python train.py --hidden_act="swiglu" --norm_eps=1e-06 --qk_norm=false --bias="none" --beta1=0.95 --lr_head=0.00904 --warmup_steps=200
Each number is 200 + 40 x the weight over the matrix's rms, rounded and kept within 0 to 999. Layers, rows and columns count from 0.

# o: layer 2 attention output (transposed), 128x160, rms 0.15, rows 77-127, columns 96-127
# v: layer 2 attention value, 128x160, rms 0.168, rows 78-127, columns 96-127
# gate: layer 2 MLP gate, 640x160, rms 0.175, rows 0-32, columns 96-127
# up: layer 2 MLP up, 640x160, rms 0.186, rows 0-32, columns 96-127
# down: layer 2 MLP down (transposed), 640x160, rms 0.175, rows 0-32, columns 96-127
o77,180,135,105,213,203,228,178,147,182,205,174,239,128,289,177,97,192,176,207,228,270,280,237,141,232,212,150,229,225,192,182,197
v78,239,288,234,165,194,165,226,169,223,278,167,227,182,252,205,120,187,261,184,227,180,247,138,196,167,209,216,180,245,207,205,192
o78,251,229,228,167,173,175,246,137,184,305,219,214,176,212,223,94,188,261,230,267,226,213,140,160,163,118,236,122,243,224,170,175
v79,256,214,126,176,183,302,236,185,251,169,179,205,181,248,169,120,252,150,238,172,208,207,179,207,181,123,136,139,157,197,146,146
o79,285,100,124,220,172,298,236,212,307,153,240,222,159,251,229,118,281,198,247,177,183,149,170,206,169,200,185,195,186,162,171,175
v80,142,104,236,150,107,281,197,175,207,190,275,204,227,196,185,124,264,230,223,235,198,161,230,142,188,200,278,184,218,218,170,213
o80,119,169,245,179,160,212,186,175,230,214,258,215,198,130,245,126,224,198,181,248,199,173,203,181,199,225,192,200,194,203,144,180
v81,207,131,192,143,238,183,171,159,282,185,206,193,219,223,258,192,145,211,262,217,219,244,278,176,183,234,223,184,204,239,157,182
o81,148,165,197,152,213,142,198,204,215,205,196,160,225,233,213,187,185,237,246,155,223,221,270,191,189,252,241,236,219,162,194,194
v82,98,188,174,294,236,241,276,215,220,177,160,142,172,200,188,160,195,165,168,212,231,204,205,238,182,190,133,236,178,234,235,227
o82,92,169,198,225,188,233,245,244,151,184,180,151,202,233,188,226,151,196,162,177,258,224,225,186,223,171,192,206,179,230,225,227
v83,201,192,224,295,283,157,225,157,190,198,268,232,258,220,290,234,200,140,204,165,226,175,174,193,215,167,173,229,142,192,150,150
o83,275,163,304,261,253,238,216,149,249,198,267,218,205,265,297,237,214,179,175,169,196,185,187,200,253,138,178,238,209,212,186,138
v84,170,173,173,259,189,265,198,113,264,146,204,310,175,194,178,174,195,233,198,182,123,191,268,101,170,278,219,198,239,161,188,189
o84,210,169,185,272,221,240,204,182,211,149,220,281,221,277,171,193,172,181,196,175,168,188,275,168,217,267,245,239,232,151,266,148
v85,155,210,140,159,164,244,231,163,199,238,143,256,124,181,233,216,238,204,186,187,158,182,224,126,235,201,258,207,200,177,191,165
o85,157,222,173,176,169,183,287,220,247,201,144,244,172,146,257,200,209,227,167,172,212,170,216,149,210,237,201,152,151,151,174,156
v86,227,239,239,194,267,172,191,151,215,134,207,251,120,207,235,177,208,221,217,197,261,231,165,142,208,251,178,203,212,232,216,150
o86,234,220,183,157,229,124,264,99,170,153,202,248,154,98,177,106,197,214,199,183,251,210,149,164,157,216,264,192,167,181,167,199
v87,180,118,170,117,244,150,284,199,171,169,266,159,214,209,213,168,216,190,267,203,158,245,158,192,229,243,225,183,190,119,279,156
o87,199,123,213,93,283,184,259,198,196,173,208,164,201,223,167,175,239,241,275,176,147,245,225,259,182,230,181,215,174,161,244,133
v88,154,228,181,230,171,211,221,162,158,123,237,195,203,143,237,247,199,169,164,156,257,181,222,126,222,208,250,135,265,200,147,218
o88,159,254,227,249,216,231,196,165,164,154,225,194,229,118,224,246,210,179,222,181,250,209,177,204,196,182,254,148,245,165,148,221
v89,223,172,201,220,177,237,184,142,208,194,205,219,210,144,166,177,165,193,251,144,233,229,200,164,188,170,253,236,160,133,248,209
o89,165,154,142,215,213,174,220,189,139,124,242,182,200,148,132,167,225,263,284,168,260,169,155,156,209,171,292,203,220,146,198,239
v90,180,154,257,281,161,193,193,244,151,190,121,214,205,256,196,237,198,150,208,186,193,200,181,189,216,180,236,186,135,154,201,199
o90,169,207,222,268,188,213,195,261,162,166,136,195,215,295,197,249,142,158,187,181,206,208,178,193,230,182,187,192,185,226,204,214
v91,218,179,173,151,265,237,128,218,222,157,213,258,248,243,207,169,275,211,189,203,174,212,211,199,200,174,177,147,172,218,178,150
o91,257,143,191,149,264,238,144,171,246,210,247,246,262,288,200,163,270,214,211,236,137,162,230,181,142,162,182,178,165,229,180,148
v92,186,213,197,221,208,222,168,228,208,200,232,186,266,177,163,224,228,226,208,208,225,184,180,191,269,186,218,155,228,221,245,189
o92,167,214,181,230,200,272,172,187,208,170,183,210,225,166,233,146,241,164,213,170,218,140,159,156,286,203,209,149,225,161,203,192
v93,234,174,226,189,266,180,236,212,152,247,173,134,180,252,145,175,184,183,193,234,204,233,211,237,250,210,195,187,201,152,145,157
o93,254,201,192,166,294,187,231,180,165,194,179,144,166,225,167,192,143,211,184,236,227,274,178,275,202,241,143,157,194,169,156,173
v94,173,263,248,195,153,244,196,217,214,263,217,183,206,241,250,139,104,212,238,207,173,203,257,230,194,207,286,145,245,275,195,276
o94,153,211,253,132,177,188,149,193,225,250,211,192,264,237,254,218,140,202,273,246,143,210,254,257,189,184,263,157,209,277,235,235
v95,253,177,186,213,239,198,245,223,237,193,285,235,175,100,180,213,205,159,179,238,285,187,266,162,214,155,233,176,209,198,281,183
o95,241,195,220,245,205,228,228,219,188,169,256,199,174,144,222,215,214,156,212,165,250,161,253,167,257,183,172,121,187,219,275,203
v96,242,229,243,245,234,197,229,210,309,114,181,163,213,194,242,221,173,234,149,196,168,172,220,189,121,237,126,154,187,227,208,173
o96,223,218,280,257,196,212,242,203,280,164,202,198,193,184,268,228,152,253,152,190,180,195,212,147,149,195,152,181,214,246,243,180
v97,228,193,261,251,151,256,197,231,211,221,194,240,210,246,217,254,210,212,200,185,200,186,197,177,221,290,139,118,217,155,231,303
o97,256,176,219,247,154,220,184,229,144,188,193,217,151,260,231,210,178,229,187,182,231,230,176,164,248,303,160,104,165,216,219,252
v98,221,211,177,270,145,233,245,177,245,171,215,195,237,234,208,203,147,131,195,218,178,204,188,272,112,276,126,181,225,223,153,179
o98,238,218,151,233,150,197,269,223,263,221,193,195,227,265,179,194,97,161,195,217,166,218,217,244,95,271,160,176,213,227,163,186
v99,182,233,212,286,165,182,186,248,136,206,127,209,209,220,202,186,178,256,216,236,167,149,226,207,169,271,154,222,189,201,205,209
o99,175,271,148,314,159,213,229,205,172,145,180,224,212,236,213,177,227,227,187,229,197,151,174,162,204,272,158,188,186,247,199,175
v100,198,241,264,139,172,188,184,123,239,205,203,171,216,175,175,153,211,164,236,185,187,176,156,281,258,141,153,138,192,174,261,263
o100,170,221,270,167,157,223,202,143,210,192,191,180,198,164,155,151,233,160,263,232,159,160,128,296,218,159,160,181,227,206,232,300
v101,209,169,186,164,128,194,202,136,190,264,156,147,152,224,191,222,197,242,172,185,219,166,134,241,217,214,162,236,213,179,147,235
o101,234,222,193,228,183,156,176,176,148,256,139,175,168,197,229,248,177,206,183,223,178,165,218,226,213,183,100,247,217,234,130,192
v102,253,242,142,196,193,235,160,187,193,281,194,215,223,164,207,218,208,181,134,156,227,221,268,204,173,194,217,159,235,169,251,229
o102,239,240,123,233,217,227,186,145,198,282,170,197,224,191,196,213,225,160,124,180,183,221,225,227,169,147,150,185,238,188,185,217
v103,254,158,209,227,162,170,192,230,207,153,167,261,213,128,151,191,243,152,231,225,206,156,188,194,213,166,197,225,242,203,175,236
o103,252,177,180,167,142,209,207,231,229,187,198,231,224,169,156,200,297,187,206,230,193,120,175,209,249,176,202,200,272,186,270,247
v104,187,149,251,192,215,184,134,173,213,201,262,122,243,192,261,175,229,136,116,144,192,207,196,145,212,260,198,156,179,208,158,201
o104,221,194,298,213,219,164,169,147,197,196,207,157,248,128,174,195,197,172,92,196,170,185,213,245,154,239,233,181,182,174,222,149
v105,283,213,152,231,181,195,214,103,186,233,219,194,205,194,243,258,249,244,172,177,240,178,227,223,173,225,153,124,189,148,238,221
o105,299,183,181,225,172,233,205,204,168,196,220,160,228,180,239,240,260,188,186,144,246,177,246,206,138,182,179,200,138,205,199,192
v106,168,212,302,198,215,168,193,243,224,158,103,200,120,226,163,189,192,200,173,202,251,210,199,242,158,197,192,139,165,241,187,187
o106,149,210,242,190,221,204,188,240,238,165,110,195,65,137,202,217,233,175,165,190,236,208,178,249,168,201,175,148,186,204,150,157
v107,204,205,150,179,250,221,170,209,143,163,142,197,202,200,140,194,163,186,232,232,284,156,189,208,251,261,195,177,196,222,232,199
o107,220,210,195,210,288,266,157,204,217,211,106,216,198,206,167,196,142,200,194,209,234,178,171,221,192,197,236,202,167,258,273,178
v108,115,229,222,183,172,167,199,288,165,202,134,207,279,128,311,158,168,266,201,243,255,215,223,124,193,184,204,207,217,241,200,193
o108,191,215,269,192,151,195,184,323,149,252,129,211,340,161,194,162,206,256,248,230,273,220,215,146,176,208,169,196,210,259,213,227
v109,226,136,261,199,240,216,158,182,204,279,207,212,158,214,109,255,235,151,139,189,240,128,188,141,194,195,214,125,249,221,185,160
o109,131,185,263,220,211,163,238,161,129,252,239,253,269,201,139,229,269,162,170,221,290,142,223,188,200,194,240,97,242,204,141,91
v110,202,237,296,202,199,216,214,155,111,250,138,262,156,235,235,232,183,218,225,222,191,218,203,210,231,217,204,260,217,185,179,207
o110,226,211,319,207,211,184,213,107,80,234,178,236,195,209,194,194,249,229,232,137,179,263,177,248,221,232,193,260,161,168,215,195
v111,155,210,215,239,219,137,243,193,157,224,165,253,170,237,264,223,177,208,218,199,254,203,214,138,218,163,151,184,221,118,165,300
o111,158,239,252,172,252,206,249,146,186,211,153,241,171,241,243,200,155,257,263,226,219,195,193,174,256,164,177,223,215,147,217,252
v112,99,197,256,191,220,218,241,181,173,175,205,183,128,211,206,196,263,154,188,176,209,156,182,243,121,274,221,178,194,233,174,243
o112,129,163,253,206,213,217,208,217,205,199,209,195,106,248,186,235,247,174,225,205,183,234,176,273,108,258,219,163,206,181,193,268
v113,210,182,252,233,209,196,200,121,254,166,195,237,203,145,225,227,238,228,226,241,274,198,125,267,192,205,164,160,201,225,219,192
o113,212,183,248,226,193,235,160,192,293,212,233,231,159,121,265,250,210,243,144,219,182,260,180,249,223,222,168,198,252,190,204,167
v114,170,210,234,197,156,141,246,212,238,197,186,168,279,222,187,176,263,215,179,226,194,196,237,227,86,191,228,243,217,246,194,255
o114,228,252,196,181,200,143,193,228,242,192,236,209,288,229,234,158,257,196,151,185,158,202,276,215,136,183,140,226,248,227,162,232
v115,159,189,161,190,201,209,251,201,198,178,222,169,262,233,195,214,137,195,243,171,212,204,212,198,186,235,206,238,181,146,134,220
o115,144,206,211,218,236,192,262,194,183,176,185,145,211,217,265,177,142,195,244,172,207,180,232,147,164,205,229,268,165,194,191,199
v116,280,196,119,194,139,161,223,208,183,192,174,193,217,127,220,249,269,209,272,166,103,201,227,249,263,211,214,189,197,186,161,195
o116,307,154,133,243,134,155,268,211,223,219,194,205,215,149,195,252,307,209,277,165,142,219,221,194,248,234,217,176,157,185,152,199
v117,217,228,174,219,165,150,165,221,151,297,179,170,198,229,249,230,211,205,263,162,256,164,162,112,241,164,156,165,251,199,225,216
o117,232,256,253,239,149,167,157,253,213,288,156,225,166,191,184,249,155,187,220,162,232,171,169,175,190,154,141,223,202,214,213,206
v118,207,267,146,171,183,175,160,143,179,204,120,186,227,199,229,218,192,224,253,223,204,232,199,254,132,183,154,152,249,150,274,126
o118,185,270,176,115,208,250,162,210,183,175,140,227,215,182,224,273,185,242,272,219,95,185,190,239,109,219,176,179,272,196,254,81
v119,161,195,216,247,198,260,229,158,203,254,184,241,233,208,175,223,192,157,210,204,169,140,266,211,241,199,167,174,144,189,198,196
o119,191,170,233,249,210,258,214,186,180,218,156,211,197,162,244,230,203,150,224,163,166,155,328,211,217,209,152,148,136,197,185,190
v120,179,175,252,207,203,236,191,254,205,179,197,131,103,235,182,191,210,184,119,210,154,251,228,197,254,129,191,153,184,244,201,160
o120,128,186,193,172,241,170,209,208,170,218,190,140,97,213,189,212,245,140,122,246,195,250,215,189,220,99,240,159,171,207,196,136
v121,150,249,190,200,219,207,161,241,240,161,200,231,181,194,239,184,233,167,179,237,248,225,221,210,213,217,237,216,194,214,216,173
o121,248,231,191,220,211,237,164,242,259,210,194,210,215,233,209,226,177,99,149,137,167,211,178,199,187,191,291,245,153,192,224,199
v122,205,211,290,188,200,250,239,235,193,240,195,232,234,252,160,118,256,137,266,224,255,218,225,206,114,290,224,131,226,202,186,171
o122,187,209,275,212,236,304,258,219,194,205,150,188,178,199,202,142,235,127,265,230,265,231,220,177,117,259,170,189,224,199,192,167
v123,154,267,181,125,213,175,215,201,190,193,152,169,243,201,174,251,163,177,198,241,244,229,194,228,281,157,233,253,233,158,139,180
o123,165,262,219,142,232,205,233,230,208,195,138,139,256,137,183,171,222,156,199,242,197,187,166,234,257,184,183,194,173,199,190,143
v124,197,209,175,221,198,182,161,155,200,153,211,147,198,165,227,291,171,101,276,179,238,205,185,124,182,167,171,255,236,191,277,204
o124,229,188,163,178,199,168,147,199,245,166,222,187,235,173,179,280,196,135,261,198,198,218,176,176,164,155,142,242,193,162,279,258
v125,149,209,184,171,269,151,193,241,182,192,236,151,213,234,126,235,155,221,185,262,202,219,228,256,231,217,251,223,247,200,236,257
o125,171,201,229,216,204,192,141,212,143,194,189,152,202,234,119,174,155,254,149,223,169,249,191,269,248,210,210,219,216,172,218,208
v126,195,142,210,226,203,201,235,183,210,241,229,216,161,207,200,168,159,221,231,191,241,255,159,160,195,273,194,251,204,198,199,160
o126,169,204,147,257,202,200,193,162,162,230,175,244,184,224,197,174,163,172,229,228,172,235,155,151,221,254,226,238,217,218,245,103
v127,221,197,219,164,230,147,241,218,206,198,220,154,214,197,183,225,204,157,302,167,169,174,205,174,205,173,189,197,260,233,133,278
o127,191,226,240,189,229,176,201,224,203,226,175,228,226,223,172,261,203,151,295,201,174,168,207,208,249,221,139,208,268,241,146,233
gate0,289,300,260,120,184,235,203,236,277,209,213,194,169,275,158,196,183,229,206,251,297,180,190,174,172,197,211,233,201,150,190,204
up0,147,180,203,219,243,238,195,196,209,162,226,171,216,254,238,217,226,177,230,209,239,190,248,172,118,174,202,180,167,182,200,167
down0,203,199,287,235,134,190,208,225,231,184,191,232,228,205,230,230,225,237,184,168,155,190,248,232,227,232,236,301,282,126,142,178
gate1,228,146,159,209,240,207,196,172,189,228,238,204,208,155,203,152,168,252,185,145,275,228,139,203,265,166,190,209,151,209,188,150
up1,202,123,251,205,170,248,184,272,182,174,177,254,234,193,205,254,217,160,201,168,249,224,180,209,176,180,221,130,161,195,230,176
down1,201,284,263,251,188,145,189,195,287,182,203,225,179,224,150,190,230,185,207,198,221,197,242,217,185,245,159,156,143,195,234,199
gate2,231,158,240,175,188,180,219,211,220,183,240,156,231,198,166,204,201,254,255,152,113,177,199,273,188,253,269,189,170,192,230,252
up2,168,141,173,142,147,187,250,152,226,183,177,220,242,302,287,125,182,207,207,201,175,266,220,154,276,224,206,202,232,159,259,206
down2,205,188,182,147,129,218,193,234,167,229,209,171,137,245,208,264,164,211,220,199,229,201,225,216,199,270,136,207,245,154,205,230
gate3,130,147,127,185,156,263,218,227,221,142,186,304,181,223,192,192,232,178,200,195,233,191,232,286,170,186,138,251,253,213,242,139
up3,150,228,159,229,176,264,163,203,195,164,185,202,226,161,200,202,161,119,201,250,178,254,250,183,258,170,237,167,106,236,206,186
down3,180,242,171,187,191,226,144,173,121,129,220,166,149,173,176,145,140,188,193,262,182,188,231,124,245,214,280,126,144,172,208,164
gate4,137,225,251,175,229,183,171,190,202,234,225,223,181,212,152,195,205,218,144,247,187,224,167,190,229,247,188,160,196,178,209,252
up4,164,173,163,257,205,190,142,122,191,221,155,225,201,133,220,169,183,178,252,212,177,144,196,246,273,193,183,255,197,218,186,244
down4,148,178,278,172,235,253,216,221,187,235,181,153,241,228,161,235,184,163,149,226,218,240,163,241,103,234,180,157,159,193,173,221
gate5,188,134,221,224,210,241,252,154,215,272,222,217,145,244,304,197,181,186,196,215,118,242,222,210,195,271,179,221,232,284,242,212
up5,173,191,225,127,134,250,164,187,241,186,255,147,173,228,228,217,225,229,202,209,240,127,223,153,273,232,186,181,176,259,314,123
down5,206,193,137,186,208,313,193,226,171,228,229,198,257,205,235,183,246,267,199,171,206,190,212,186,196,153,266,162,233,233,278,167
gate6,182,202,210,162,278,223,179,212,206,172,245,200,113,205,140,179,121,225,192,288,236,230,186,177,258,207,216,192,196,233,194,156
up6,186,235,219,236,253,208,269,176,176,163,157,213,110,270,116,188,138,163,212,218,239,212,198,114,205,214,229,211,123,246,170,173
down6,179,232,195,272,252,246,215,165,239,175,152,200,190,173,207,147,171,195,187,218,150,173,217,188,183,170,177,176,185,184,221,237
gate7,190,166,216,140,236,224,182,210,187,179,222,222,243,228,183,219,247,203,261,139,176,222,213,228,184,244,189,290,256,212,274,193
up7,216,250,210,205,219,135,195,236,237,174,179,141,212,167,203,148,173,205,163,229,218,187,190,194,208,256,176,263,236,150,159,179
down7,232,164,173,179,210,214,153,190,192,154,181,128,145,198,216,192,242,163,204,248,236,197,207,172,200,246,165,212,228,194,150,153
gate8,190,206,195,200,206,132,198,253,183,210,179,262,177,181,226,187,200,211,214,232,234,117,245,210,162,169,215,228,196,258,269,155
up8,198,190,195,191,194,156,204,196,164,151,174,218,229,202,206,202,225,205,199,171,238,119,231,238,196,224,218,176,145,231,244,195
down8,184,236,169,221,201,151,169,192,201,164,188,194,227,182,183,186,152,170,151,196,205,200,209,187,235,202,218,207,231,141,215,210
gate9,217,217,93,146,220,211,174,245,211,239,227,206,192,221,166,148,162,202,173,131,187,172,211,215,141,177,164,130,268,199,163,236
up9,242,213,193,172,179,180,203,215,121,231,239,223,246,201,149,187,245,159,194,266,245,257,138,149,213,234,170,179,244,190,171,251
down9,181,188,201,147,282,171,201,130,333,174,158,226,213,186,211,203,121,157,204,196,185,205,209,210,192,233,174,210,206,181,266,222
gate10,166,192,235,210,261,244,211,223,235,220,194,169,175,125,190,242,263,178,202,249,140,190,188,204,218,228,181,225,180,137,220,193
up10,219,162,150,151,235,160,146,202,160,201,222,184,177,178,118,191,245,157,141,174,235,165,162,165,162,250,248,270,143,236,160,205
down10,214,239,194,182,229,208,205,180,174,199,231,218,182,205,191,139,197,185,172,178,177,186,265,159,178,107,194,187,139,202,192,236
gate11,255,205,238,214,187,134,227,231,152,229,189,199,259,185,168,222,163,194,147,213,319,200,155,248,203,186,241,204,142,248,239,119
up11,177,214,234,184,144,275,210,188,263,172,181,240,143,228,268,166,158,170,179,236,176,205,214,182,242,197,149,193,270,149,172,201
down11,154,194,217,208,198,161,162,217,155,218,201,207,246,99,263,204,296,247,233,189,194,118,206,232,191,139,217,253,231,200,233,219
gate12,234,231,159,179,152,299,190,223,142,247,167,162,213,211,268,171,111,195,244,177,288,192,228,78,201,204,134,189,183,133,190,248
up12,175,186,203,247,236,199,230,270,208,244,228,196,217,198,197,251,195,229,197,198,104,213,261,170,228,301,246,209,108,187,107,173
down12,92,201,197,139,262,210,185,204,190,225,204,211,177,191,176,205,184,178,202,144,205,202,211,147,225,175,171,278,200,160,138,178
gate13,196,230,174,210,132,212,187,218,108,252,245,152,184,234,201,181,163,201,200,230,231,132,142,135,184,183,195,180,250,161,217,229
up13,177,191,265,183,187,167,203,186,219,310,235,151,231,152,213,190,221,212,166,120,207,251,148,222,180,265,156,69,160,165,235,237
down13,260,222,171,225,213,200,235,109,220,144,126,223,227,144,194,146,135,167,204,251,215,228,209,209,225,304,221,175,222,179,181,171
gate14,194,231,182,104,189,216,243,216,220,223,224,218,209,171,135,120,210,144,194,155,226,219,231,177,241,149,244,263,225,204,265,162
up14,182,169,207,202,171,176,203,198,167,212,140,187,221,174,205,178,190,210,256,183,231,254,185,157,182,203,229,256,215,124,184,219
down14,151,220,179,207,226,179,274,219,122,231,233,140,233,231,222,164,244,192,289,205,165,247,260,221,261,126,229,189,137,175,226,240
gate15,241,162,223,287,218,190,217,263,242,145,207,216,198,164,217,222,173,184,197,221,216,229,248,162,156,236,184,195,136,168,187,150
up15,150,172,164,229,192,165,210,145,150,240,198,212,167,254,241,167,186,123,209,226,229,199,166,228,233,190,162,207,235,199,211,193
down15,198,197,192,218,262,167,183,198,245,191,222,223,190,124,197,160,203,229,194,272,156,250,235,176,196,248,153,247,156,252,198,219
gate16,226,273,174,209,153,175,210,239,182,253,161,99,181,141,168,124,215,179,170,177,216,233,180,130,179,242,278,222,172,140,189,217
up16,225,266,231,284,208,187,273,176,201,180,197,208,238,184,216,228,184,150,272,252,200,139,199,256,202,173,317,168,205,190,141,160
down16,198,240,107,146,190,156,184,164,224,229,157,285,145,124,208,235,223,168,217,195,268,191,242,180,191,187,214,148,150,194,177,233
gate17,207,240,202,174,257,200,215,153,255,244,267,209,208,224,215,183,117,251,169,158,218,206,215,220,209,211,172,123,242,144,202,208
up17,184,204,222,178,170,172,188,189,158,181,188,165,211,227,267,163,184,200,226,243,213,162,196,186,155,172,128,217,251,219,217,194
down17,220,187,227,174,193,229,229,188,210,152,221,177,169,223,221,156,179,142,160,121,208,236,231,238,192,216,201,234,162,188,179,228
gate18,192,268,144,227,168,148,148,251,142,191,218,156,218,242,244,239,198,210,220,203,181,149,159,193,159,265,212,212,170,219,242,252
up18,186,257,205,240,202,107,235,204,145,198,234,140,144,213,232,264,171,213,197,241,210,190,208,159,182,274,253,187,208,165,184,203
down18,171,230,193,181,159,158,137,152,196,208,212,234,207,154,161,225,145,238,188,217,153,158,224,211,231,193,256,257,204,198,202,235
gate19,247,195,203,270,107,235,230,154,193,146,252,223,161,200,147,218,149,206,185,281,150,203,205,176,186,208,126,221,172,57,170,213
up19,211,182,176,178,189,222,242,121,114,207,212,176,232,177,149,203,125,159,157,272,158,196,285,157,138,198,214,263,231,182,220,170
down19,158,214,184,148,122,243,143,205,175,232,131,140,216,204,210,202,174,193,135,159,195,165,218,260,172,157,160,188,232,232,189,203
gate20,235,182,255,179,241,214,220,181,158,227,205,190,177,140,277,192,144,309,199,153,235,163,209,242,152,178,192,191,276,180,225,204
up20,97,253,174,217,258,206,223,237,197,218,185,202,212,230,213,190,201,264,143,230,223,250,209,101,190,207,136,225,164,198,263,171
down20,202,202,159,199,187,192,214,138,181,224,141,235,195,197,122,222,222,206,191,218,201,191,246,162,261,263,199,225,256,216,296,200
gate21,164,203,192,163,262,199,233,190,163,203,160,193,230,231,172,197,201,175,188,145,238,166,185,182,174,167,201,173,180,167,205,233
up21,181,288,152,209,212,220,121,147,226,255,255,173,114,187,181,271,224,230,239,169,237,254,179,232,210,187,206,186,218,243,214,230
down21,166,105,144,157,164,131,216,201,228,174,262,233,149,179,155,206,211,221,303,262,240,97,204,203,218,158,164,244,175,142,275,211
gate22,191,218,173,284,152,209,151,192,218,221,211,210,220,210,202,228,199,175,209,187,206,179,182,142,217,202,162,230,211,173,165,206
up22,196,222,165,159,157,170,133,186,245,213,231,246,222,232,188,232,174,191,206,183,235,148,257,137,226,209,185,238,207,197,168,215
down22,191,174,168,256,195,249,182,185,204,163,175,183,190,162,266,161,248,179,196,197,181,169,204,172,185,195,178,193,176,159,200,181
gate23,251,221,206,188,144,212,254,232,230,211,198,245,210,122,274,175,130,175,170,189,206,98,270,250,204,246,253,218,181,177,212,165
up23,268,167,232,178,217,244,227,241,181,195,250,152,181,197,161,274,160,193,196,223,202,158,102,209,156,166,265,212,227,132,190,227
down23,156,237,199,158,261,151,266,172,146,225,219,201,227,213,153,231,209,235,277,187,212,244,265,175,164,90,170,190,177,211,100,222
gate24,218,219,201,123,194,197,135,197,203,165,267,147,184,180,161,119,210,259,212,169,230,165,160,228,136,223,199,223,257,212,330,164
up24,187,269,172,186,223,167,233,221,167,219,235,203,229,261,197,171,271,213,276,219,236,236,134,186,227,140,237,236,208,180,263,88
down24,173,251,236,219,152,130,174,127,242,159,201,229,238,171,108,256,151,128,211,270,187,178,244,200,154,201,117,171,190,232,219,221
gate25,220,197,138,270,179,164,184,221,195,263,209,291,211,258,159,206,236,201,158,246,133,230,201,161,197,228,196,173,183,304,206,227
up25,244,206,165,192,186,151,190,143,244,188,268,263,181,173,202,266,261,171,233,204,160,238,99,207,182,202,316,196,204,258,235,194
down25,263,236,192,266,300,158,154,242,239,162,206,189,186,202,203,173,214,186,222,183,195,262,174,218,241,250,224,231,225,233,207,281
gate26,143,172,174,194,124,200,282,226,194,235,211,135,208,182,214,138,223,256,211,235,262,174,193,153,169,145,194,203,146,146,185,191
up26,162,172,245,163,169,249,209,214,245,237,204,110,183,186,198,229,184,208,218,164,208,248,187,145,224,201,140,147,219,155,243,249
down26,235,146,221,221,236,185,177,167,179,123,178,178,220,188,156,168,244,237,245,183,190,265,161,201,266,243,164,193,209,229,237,204
gate27,200,219,124,137,222,205,213,205,166,245,161,126,176,206,145,157,150,243,159,223,177,209,180,252,154,155,291,197,183,248,188,155
up27,180,198,251,212,167,203,208,195,265,205,234,153,148,188,189,168,290,158,221,94,247,189,124,163,200,221,226,245,170,163,101,201
down27,211,196,212,220,244,133,182,239,188,119,261,188,244,197,200,169,222,237,145,208,116,209,162,235,129,252,197,228,234,184,161,164
gate28,232,129,269,206,249,170,186,207,146,191,230,182,180,227,190,83,256,143,206,186,177,210,150,180,169,91,194,169,222,248,191,259
up28,230,183,160,167,206,137,195,181,207,301,220,143,148,227,167,215,182,133,205,127,178,276,212,244,185,206,144,161,251,174,262,230
down28,175,180,234,150,222,166,185,189,265,241,288,206,239,163,175,166,192,233,182,160,260,211,159,212,244,212,178,261,227,297,179,202
gate29,156,126,259,169,254,177,169,237,182,195,204,161,165,161,192,237,206,192,233,212,221,262,159,158,135,172,161,185,125,119,156,173
up29,150,79,188,142,162,149,200,176,184,202,159,154,178,226,283,236,215,155,214,129,212,261,243,295,193,223,205,212,283,228,182,240
down29,253,132,200,167,210,248,139,153,215,303,192,164,160,194,165,148,182,220,233,187,146,190,212,102,269,239,155,154,141,216,196,180
gate30,170,188,142,243,181,235,267,213,202,243,259,241,172,128,265,151,215,176,157,210,168,118,244,242,166,144,280,212,242,177,191,190
up30,233,205,206,205,216,196,225,155,151,202,248,196,161,148,217,223,262,212,185,193,202,244,320,186,206,182,244,181,241,212,229,114
down30,187,199,199,228,145,152,236,211,176,178,206,187,126,196,221,185,189,143,233,237,163,230,162,232,230,289,256,210,224,156,158,257
gate31,172,169,172,167,160,230,237,136,215,196,231,216,161,177,151,181,196,229,172,202,235,162,202,200,194,287,222,288,172,213,184,176
up31,191,242,148,212,192,202,156,198,258,147,159,259,240,234,236,141,192,258,257,185,234,187,214,133,236,158,217,248,231,263,265,181
down31,203,256,163,219,264,218,210,132,182,190,170,171,234,201,196,116,232,159,146,162,218,227,177,191,181,213,228,222,211,244,212,137
gate32,182,255,183,208,151,175,273,158,212,137,197,158,120,188,235,215,239,172,180,129,214,184,180,197,216,199,207,174,233,281,169,165
up32,185,201,199,176,176,224,244,270,214,214,187,226,176,280,142,198,183,148,184,240,226,240,212,180,218,230,185,260,185,147,175,197
down32,240,182,202,182,203,140,240,274,97,213,265,215,235,204,198,197,197,209,183,150,230,251,267,147,115,206,248,226,104,208,216,114